Part of a small language model's weights: MLP 1024 tanh GELU, a variant of SOAP for these matrices.
Each number is 500 + 25 x the weight over its row's rms, rounded and kept within 0 to 999. Layers, rows and columns count from 0. Numbers have three digits each. The size before them is the row's rms in percent of the matrix's.

# q: layer 5 attention query, 256x256, rms 0.122, rows 206-223, columns 0-127
# k: layer 5 attention key, 256x256, rms 0.134, rows 206-223, columns 0-127
# v: layer 5 attention value, 256x256, rms 0.115, rows 192-198, columns 0-127
# o: layer 5 attention output (transposed), 256x256, rms 0.112, rows 192-197, columns 0-127
q206 103:490502509556507463447486489504538512543513480485519508483481505443469516467488485477500481518542534499508492507517467525475535505519497454452490498501529547487545475535472473468461518542521460489539431496524535512528486537485459541505514493472490531525520527532469442513524506489506517515478493489479560504485484497519516497457510498478478469502476516496494514507462494549480526536517
k206 087:537495498510529532490533506503475514506537492484511461529490540507495531525463500528494513476471435529540490505486482502515470538498530526458476478527513489507486514529486470490518511500494492488462482515525528517541546500499474535468514538487524502517496462489534496500524479504503536543478452518473503513506471505510506478474513500485491530526464531467521479518463572537501489527468
q207 098:470488514525504550557476511468494480518523511532504485493478492569522485456478565487451542544477471505488526503493483469510517528529528499517505540544495535460481470528521512543526499508515462481499480477497473449512524519533494490503529442480487483526507472475513499501518495475489500502496513522504538526512471524473524513435497500500484501514496519500525504501477481517492508497513
k207 087:522482496511506485522510494526458472493538534498538471483483479524496469541508484507450494477507487503542493529543521461435518496497476482504512484539536499506491499563441521465483499519513528544510518510510533488490466481491546497531543506557506525520495504496480527538459482534498562492506534491477504521503493485542501536579477529478498493515508470474495501478511486512471495525535
q208 102:509480456513513497540475512499485476503507525523505497509497494497471482510540520501500518514515481487453477516536546508489468501511550507542516489556505526464467533562492526522534485501495504490493474483465501505515538503486489466526490513501523490498511492504518532515495487511447501470440498509558469470476495488474527512504485490499525519511510543514543499517492490527461517501506
k208 088:480522475503461532530491523508516509528498500497516475489517503468538512496437485477480503513480534504527568550499473490520506511484468447512502514474502521529495528463485483493477512518496485531488471466524492553490514519503520509464466515496503504495518493502475483514533498495515499517510492500478469493454517535475493501476546544515507501541469510471494517490504426482542486486484
q209 095:526493508426509494524471496474463475536494496498494486500464499497490467524521511484505484478507465527538482495500505480545467482501461526529468494519509490531482482492455490497464550518498465449519496521498474514522457502525496490464494453533497488528505539466464512477429456535500476522506471517455484467526506486497461536504518514519484512501524451488509484465551479531514526516480
k209 080:507463526556517482450499487510488516465493507521523568508512538490514479451515463477467461495490517493511479522461460493501484520501528514496499523451471496499530473508488533482530483513533562489460506509492529494490515472519522498458476520482503540464483519559491467500523523536509487496500506499479517495474481536491514511525480500497552499511479517535500496503498542464526484483496
q210 095:527487498520490520536485501517552502465484523517528529494464516522496474558472523520495473470493484508470505491484497495513477493428490514495498470517528486494528473516521465474520499516466537467507505523500495503450541484493494539499520499518553534522507531542506478501547510523495514509493497460489508520492499492519534486498549520519524499502500517496496539471493462488484533495497
k210 083:451493523550536491437516491442485513545482494497503509532531501508531510501558475486486448464442499472509469514521530508540500489504526485520486509505525493518497474522481507538498470477519504549470459516520450517524486524501483500468492507493491499474510503523485520472542451516498467510490502492533504488539500476485490441489487503499511496445491516497480484509515514490526557474507
q211 094:470502481517480492492511492423512510448512527528520479511502563496486514450509523510543499481524503488474531518493528481561482516510495519541517501531497509474502422438531507482507453489505513493495529497491488517500486536470503541519501482500492482492476481530470523483491505537531543499535528512520492512523480470520501487513486513521505475518480490477496495465511495454512531464475
k211 081:493493449511539473517519510532470494538495475471500506495462477506532507540480513537512526522463493505540501476485448480491516496482453479490509527481524497510528492508469524509447496544492477495482493424532520487540489513520508509499481468493485520524496507508510508518499543465478527519539505512472502544489519501527500501476505466469518493446479502493481466499518476499477474492478
q212 101:525480498544502525510510483470486494459514526479504504563486504537454468470508504538512560499487492550509487498487508508524514488513496518478515495506503469511496506514502511506513501530496470532491546509478484520508482563464456510514475476525512477493495519475492483449476545477485519496469462461492486521570488479497521553482514509485478518514517542487501482520449529524489519504520
k212 091:533476485521521506498482475483532527517516477532499469479494512493478433516471514485498496492531503500518464517492517493469487509501504505478477513487525520501460497477524512525498522452458501533489439478523535532484513517530502521484557509478496531474533517510517474574524560498510478502498448531461500520485529483470494488496477523488516517487498480507560476472472501457503502516468
q213 098:476504499479501507462520480504537498583471510490437494459478551488455519517532491492512520506480474491485459483491467535497490531477478498480517570489501526456518523497513489514484524497475464534479446526470509527506504536443515466501502473491536512508502522470486491508534506496516507503482492539532490469522527517487488444532533547509482489472516504476502480514491461490543466525488
k213 091:477493489514494472514476465539445529432522483531483506552496491513523464470492508488490496482449486478514509517499484525466482511553476529463497517508490513539432498519480531519468487540496533509519522521499477469488479501538484477498543496506516491468537520505482499538509538464520476487497509496495527522489466504497492487456516519519526494539502490474497529485529510545465514480486
q214 104:543480468546484498500537506510512508469507476511505462538464520524519495497466468479468524511478493536498511503497456530502536469499477496466518489497509489508504512512543487515541540502512455476517436526494513525510537515493492536481537493501493493523480490516473489519526508500518557521512484475457520490531486504485498533445461486524483476524488489476551488501497497539450476529502
k214 091:462501504537434500488472463495528502532488496494495455480456563492475541501492473490530489467483524486487538488500462511483484502460505514476517498513519470516508472505477511525493507563499478499478525491508496472520454514484476508493528558542526530534498486516508503486488498497506461520513489513516486540531507465493499463481470460457530504501520484492505512520452510474485490478489
q215 097:524528498492516470556495463515505516470495454547509467491494482510492444471518497505472493505509464489498514484490459549479513501546506459489481493540487497503501487534437478505513492523470485483465474511464533509502465462499516497501476513541541490499509500524440527528495496539520534507531521479508515467511500490479464483506424561519503499496545514449541509510517486547511520493480
k215 080:498532540503477463460537525515495491495459521526463486532503486509510508496442508522493470496480567526487531517511533501490543517491477507499519522483462498529517564488493443514501508481490504526472459497508479447510529495495481524499472513505492573507505547488509478510458491506543518455514537502477517515469516527517547536473528473499508483505467522488506472472486532474506472513518
q216 101:482493490485492479505506525479514528546513483491496517522443465492482457527504461495530553459478490564500434519488481501488505512523534508496505544501520508490479529528573540503503484463478552537468531491509499522493518549489506515493560504500530535513457507465465503479524530492486517516531465483522494490489484521515476456454525482529517529497466519520523503513466501526499504505441
k216 092:513486498535467522510513497511534470487525481486486486528473530499509469529478517493488483547485477511544482484488493515510526452478476492499496489513537434516480513502501486530529479482528468511548487479490493491522537470453489505474506493479494507491487491496463485499545517541474495462512477480510503472489497548497513486474496479453466504509479511423504559481451447512528516441506
q217 079:491499474496508495518461506509502465487508512476518492504474499513481511486502510517534527497532502529516508494497478533476491533501525517512522465521455514521475528467485475468504533530471527519536530479500489510525465464492506512492524538470486474468542500443505498532495537508472535500525512491530503469523510522465542516479562467512508516480482484494498489526517536479484513519550
k217 081:481467478469479501551476523493502560484430467528458497548530525496459510528548534486528464499462537482515477527470549443511462469535468541480515477533491520506489513538499509505520491539530493458478458478459524517519481530446516502497515496489504485446468481493486499485488467529485499502501480491510523483509538505507480471514513511482511514463441514507485452469454497420491522497476
q218 091:519540460446499488493515523522472486486522503531527516480536493525465544483484508508486468490538496533515524556515462486508508479499480495512480435471500472516455487511515513514500481516445511495514519517489456512520458513477508498498504497499530532520542464451488527468494507515446486496476487491523489531518513529513514514484475502524508459488470556467505457508515465501523521507510
k218 087:494512507508520537507507507454540526531475514511480509521486495469546439484485521488491490545512490501474520503493563497525468546484514506481471546464510480519482512488524530487515508453501507549435507543513503547504506497524492484449469460463508487483475520515512530515460509449526514500506503501501470515521496517552450492524476497484500536501497514502501529495492498508495458508498
q219 093:504528489484524501510494458476515460457543496475475503482493542489494482493510512522477467484479497497521554528481507501506500507538475511478528486466545478522517496542519503535535506468477455464490565489506484533494521526520537486487504508515539528498538499478545519494464474514536488497488500512481515508510537447459515510524484510523510454510478484492491522522464497472513484468513
k219 085:470545546488508527482467526532509480507480507522510502491562511500493521487513530528520543557482462463477493504536547481503534541488520470466493500499472511497499521553481486479531503495494515475499539511484500533490501509474518533522495511503487493513479487480502510473561507503468534477517443482510515519504494508494490496509459509493521462486508516478462540496504531568466473468516
q220 097:466483534511463520514527509556489507479511516540475526478480469493559533523495504530482516514503479496493496465475460470493504513500530492494469521455485489531532498506503471443441491502472527480484523506474524467489532498449515483485492524504471506510519471522517483516470479484483504448492503513527494502513527499504510528520508491553481493505482452454491476496508550462538504492482
k220 079:499545499524521534491506486483449518525465469533522454463511523500489494548507514562485537505504472528481476520487520509526549525460492508476485530556490477501487466477533464495507484490496491538491470501542520520445472502489508467473532517485487508479527482519521458489484454519516467496498509451498485517480495513525496531522507522531505467521482497541478476524535530496502520488537
q221 088:484493552473495482507490513506508517495453491514500489486512490496504482474455482500464524460431467484503456516493515446502464520479488520476545488490503514527500481491509542516519492462513561516499460513505482538464489513495480484499453480473494511515510481499471466491490459480510505495519492480511463483489505506493489569526506531497515508533466504529418508484526501509500485504530
k221 094:498515481556473496516480480503476487536509511470497478514538479496521489487488542522461485483506504500474526453501495489487507504475521525491492449498541477541519429509435493495541527529507527507507550479512484434502473513492535479540533516506494480482502529525508519539527514521526548549502521494494458464489524525438480503511492477475526490517529529505513483471498511516494490524474
q222 103:487507507489512501476484451479476544477460533485548546529494527521492502511441495496495491500490463436559532486506530481536455529494493536495514477481477525512510501449496478492490457475507474499510491502481468492511486503522550476558530480498459497484526506519545485534459486504531501495497503492489487473478512525507501472539534491485489543448492479518520487497548505481510477530466
k222 087:518517496514503503534493516530535446473532494541546466513499484557523480491530497533527484461494519480454542504494495463480475470461509507511466534514486505512493551527544508475543509493487472504489493489472510515453493529508463531553509477500497539487492434482522541480528492510536501469467445548508477509507502467478498470504496510544470499530529447529497516506447523566497490495507
q223 094:474472501527465496525504503496541479500484532487510563493493518509495474530475548490513508526482490545530498499450500435526496522487511499520526511502484488561465490513508434532527515477451534491518507484528520461533515553566461460513519487507512550535463523492509500527445513534530480497517482474476504486479529475500515498479443522494500490460542505494471529489477496481505485487483
k223 087:453454482479487466501471476479515533474496480470475513513466518507488476538519495484499515492468472499530484513518499536528493493519487500478501476500473489473540541526539515522525520508477497512534498438485457515483470517508444521510553507477450506432519514503523477534521459498479486459473512471494527495502525474480448477456475503504535513509491466519495501535472494542495542478476
v192 108:511488487477474496474467509498495445498526503479524513494463491487491500521494469486515480539481532548505479482494471510499496507464472540512507549507515542485470547547470507532485499496518491495501460468491508485475516497462521511493458483475554510488545455484512498488495477542505507498494504481548478522516500539468517549471544502518530493522476512521471488530534490525537504471535
o192 104:505516533487518481466477481495492520533535476526503493533511532534512455504505495513470465524540544521493534516509445484555536477456475487501507500475514539526507507497517478524481456508533483532549441478500504496475449545493503529470506480498466474509462481484525508485479476456483524507568479481525469541508523480469494482523547517529545543494470481503476509503506474522527509488498
v193 092:519515502511501457500503481486518539540468501478532525504523535488521500532538481488468509494518491424434505540467514542498498514492467502498535502484479509490543524508481481536497508486519474484492475529502497488479494471515491535528466516532517496451504532502499502490520471491494532493524492496509477487535519552518563550483487534504484517518520516481485507500518443485524530498494
o193 092:504497514499509439486530530482493501507542483476492530507515540453504489506501464502452487511450474465521497557461548546494499538545515483493511462498488511447494462490502506456525505490489485478513518511523519499529476541454475473461514536513502521517459483473486494515516434507512497505480547497477547478505493488495505514547475497501519537465532552477501477486492506473494527456508
v194 098:493512501499495502490480497492486462503509470496505494471487446490524480474498491494512502533511527529495541526505524487476482498511512544485474529550493505513512473495487478531519499515522502476527485472482525494493509467482509516516511543495540532520533538515523512535524507500515450541484509500492506472485487507460469480483496455499461475473494440560506527469529478481476449541517
o194 097:504448532516495541500516481547468439522484484522536484477484472460508521504537465494485534458487525489505480480509479515489521451488480490506495519518527546487487499523507534473505472494492545501528495459468507535518493549488512470514524498475525533511494504462523505505485483512487503527455486522495482516477516510499478506478503494504539423506497519514475479481460467490522474511502
v195 101:534505524466471459490488531495516498464485499483459455539492494532556508452487488510523473496461537470531475484493519490499502467481508517479500466484502446513505502489525512549481487544519555513508446489501495501498514516513452496462480522499507512471547476469525532476481484476517510484533471510487486517482507482514496519494522476560537493491499483553496513495558492515481475481507
o195 102:463525547490497491509543493504512479518494516507490478552508500488515549504524515520490530471514486424458492486481538455525465490497467495471503500502509514508526475465484493523503481513490482529503500501495495523456498538496478526471526522477483519493477474498518484492520520487506479501512506510493532514500537495486503536495493487537574480478477478554524489529485519478513484520542
v196 095:537469495515486509537521493483516477503529511537535516462521503513531514504489512522512544486505477519458514490497530527488505491546480545449498503538479475500490522479510538514539524472491531605504541500512513480517494543496483486478507521487499488520488473519533483485518541520508511498539468530517501528518502534528515521513536462491518473553501506514491529492477485540512478476493
o196 095:482479474507514478483484529532508497476518484526505523520498487504467471476512490466498511549515515542500543425492480511513499549466435476448489490505516492483462501494529478485494477513473493491535524482452493521524543472503458525498504490492507510506521504497465508471526522527496489530519535537521503498536477505553486469476501521507481531434519493496458522484518496493518492498537
v197 097:497493525518492515495520469465443459472534509476484491518490476531528483531512465477466445521519483481508454480507503506483459519533515515480550451459472475501505476528482478517549498539480494501498494490495477502496513479530514492539429499482460509470556454499515500517501524459521465494490501511479493532493483503470533511497520526487515474497484463570493547519509520496479519462532
o197 094:509525599476524495515492488519478493485483499467463514473579458531508474519506485446466478500512476511478495476489534506530504450458500453494526516490494471495519461487480544521510471516510508484522483455525481459492491477478480487480503539500536513506493540487477541446503523505542481470532496504470555541529508518474476498517477496500519471486514474541511516518466481534479498532496
v198 099:561521469469498491464519480519513497478477503499498480497527511493495506487546447510493497490483520463523484497532496499477449473486522518467534480511494549525501483506521471517491500551521502466510480503507512481533463480500518494479498534521480494477497506506531531548526506523514500461409510533544494543477465475540489447519489469497468531481505464523492518508449490524504501524520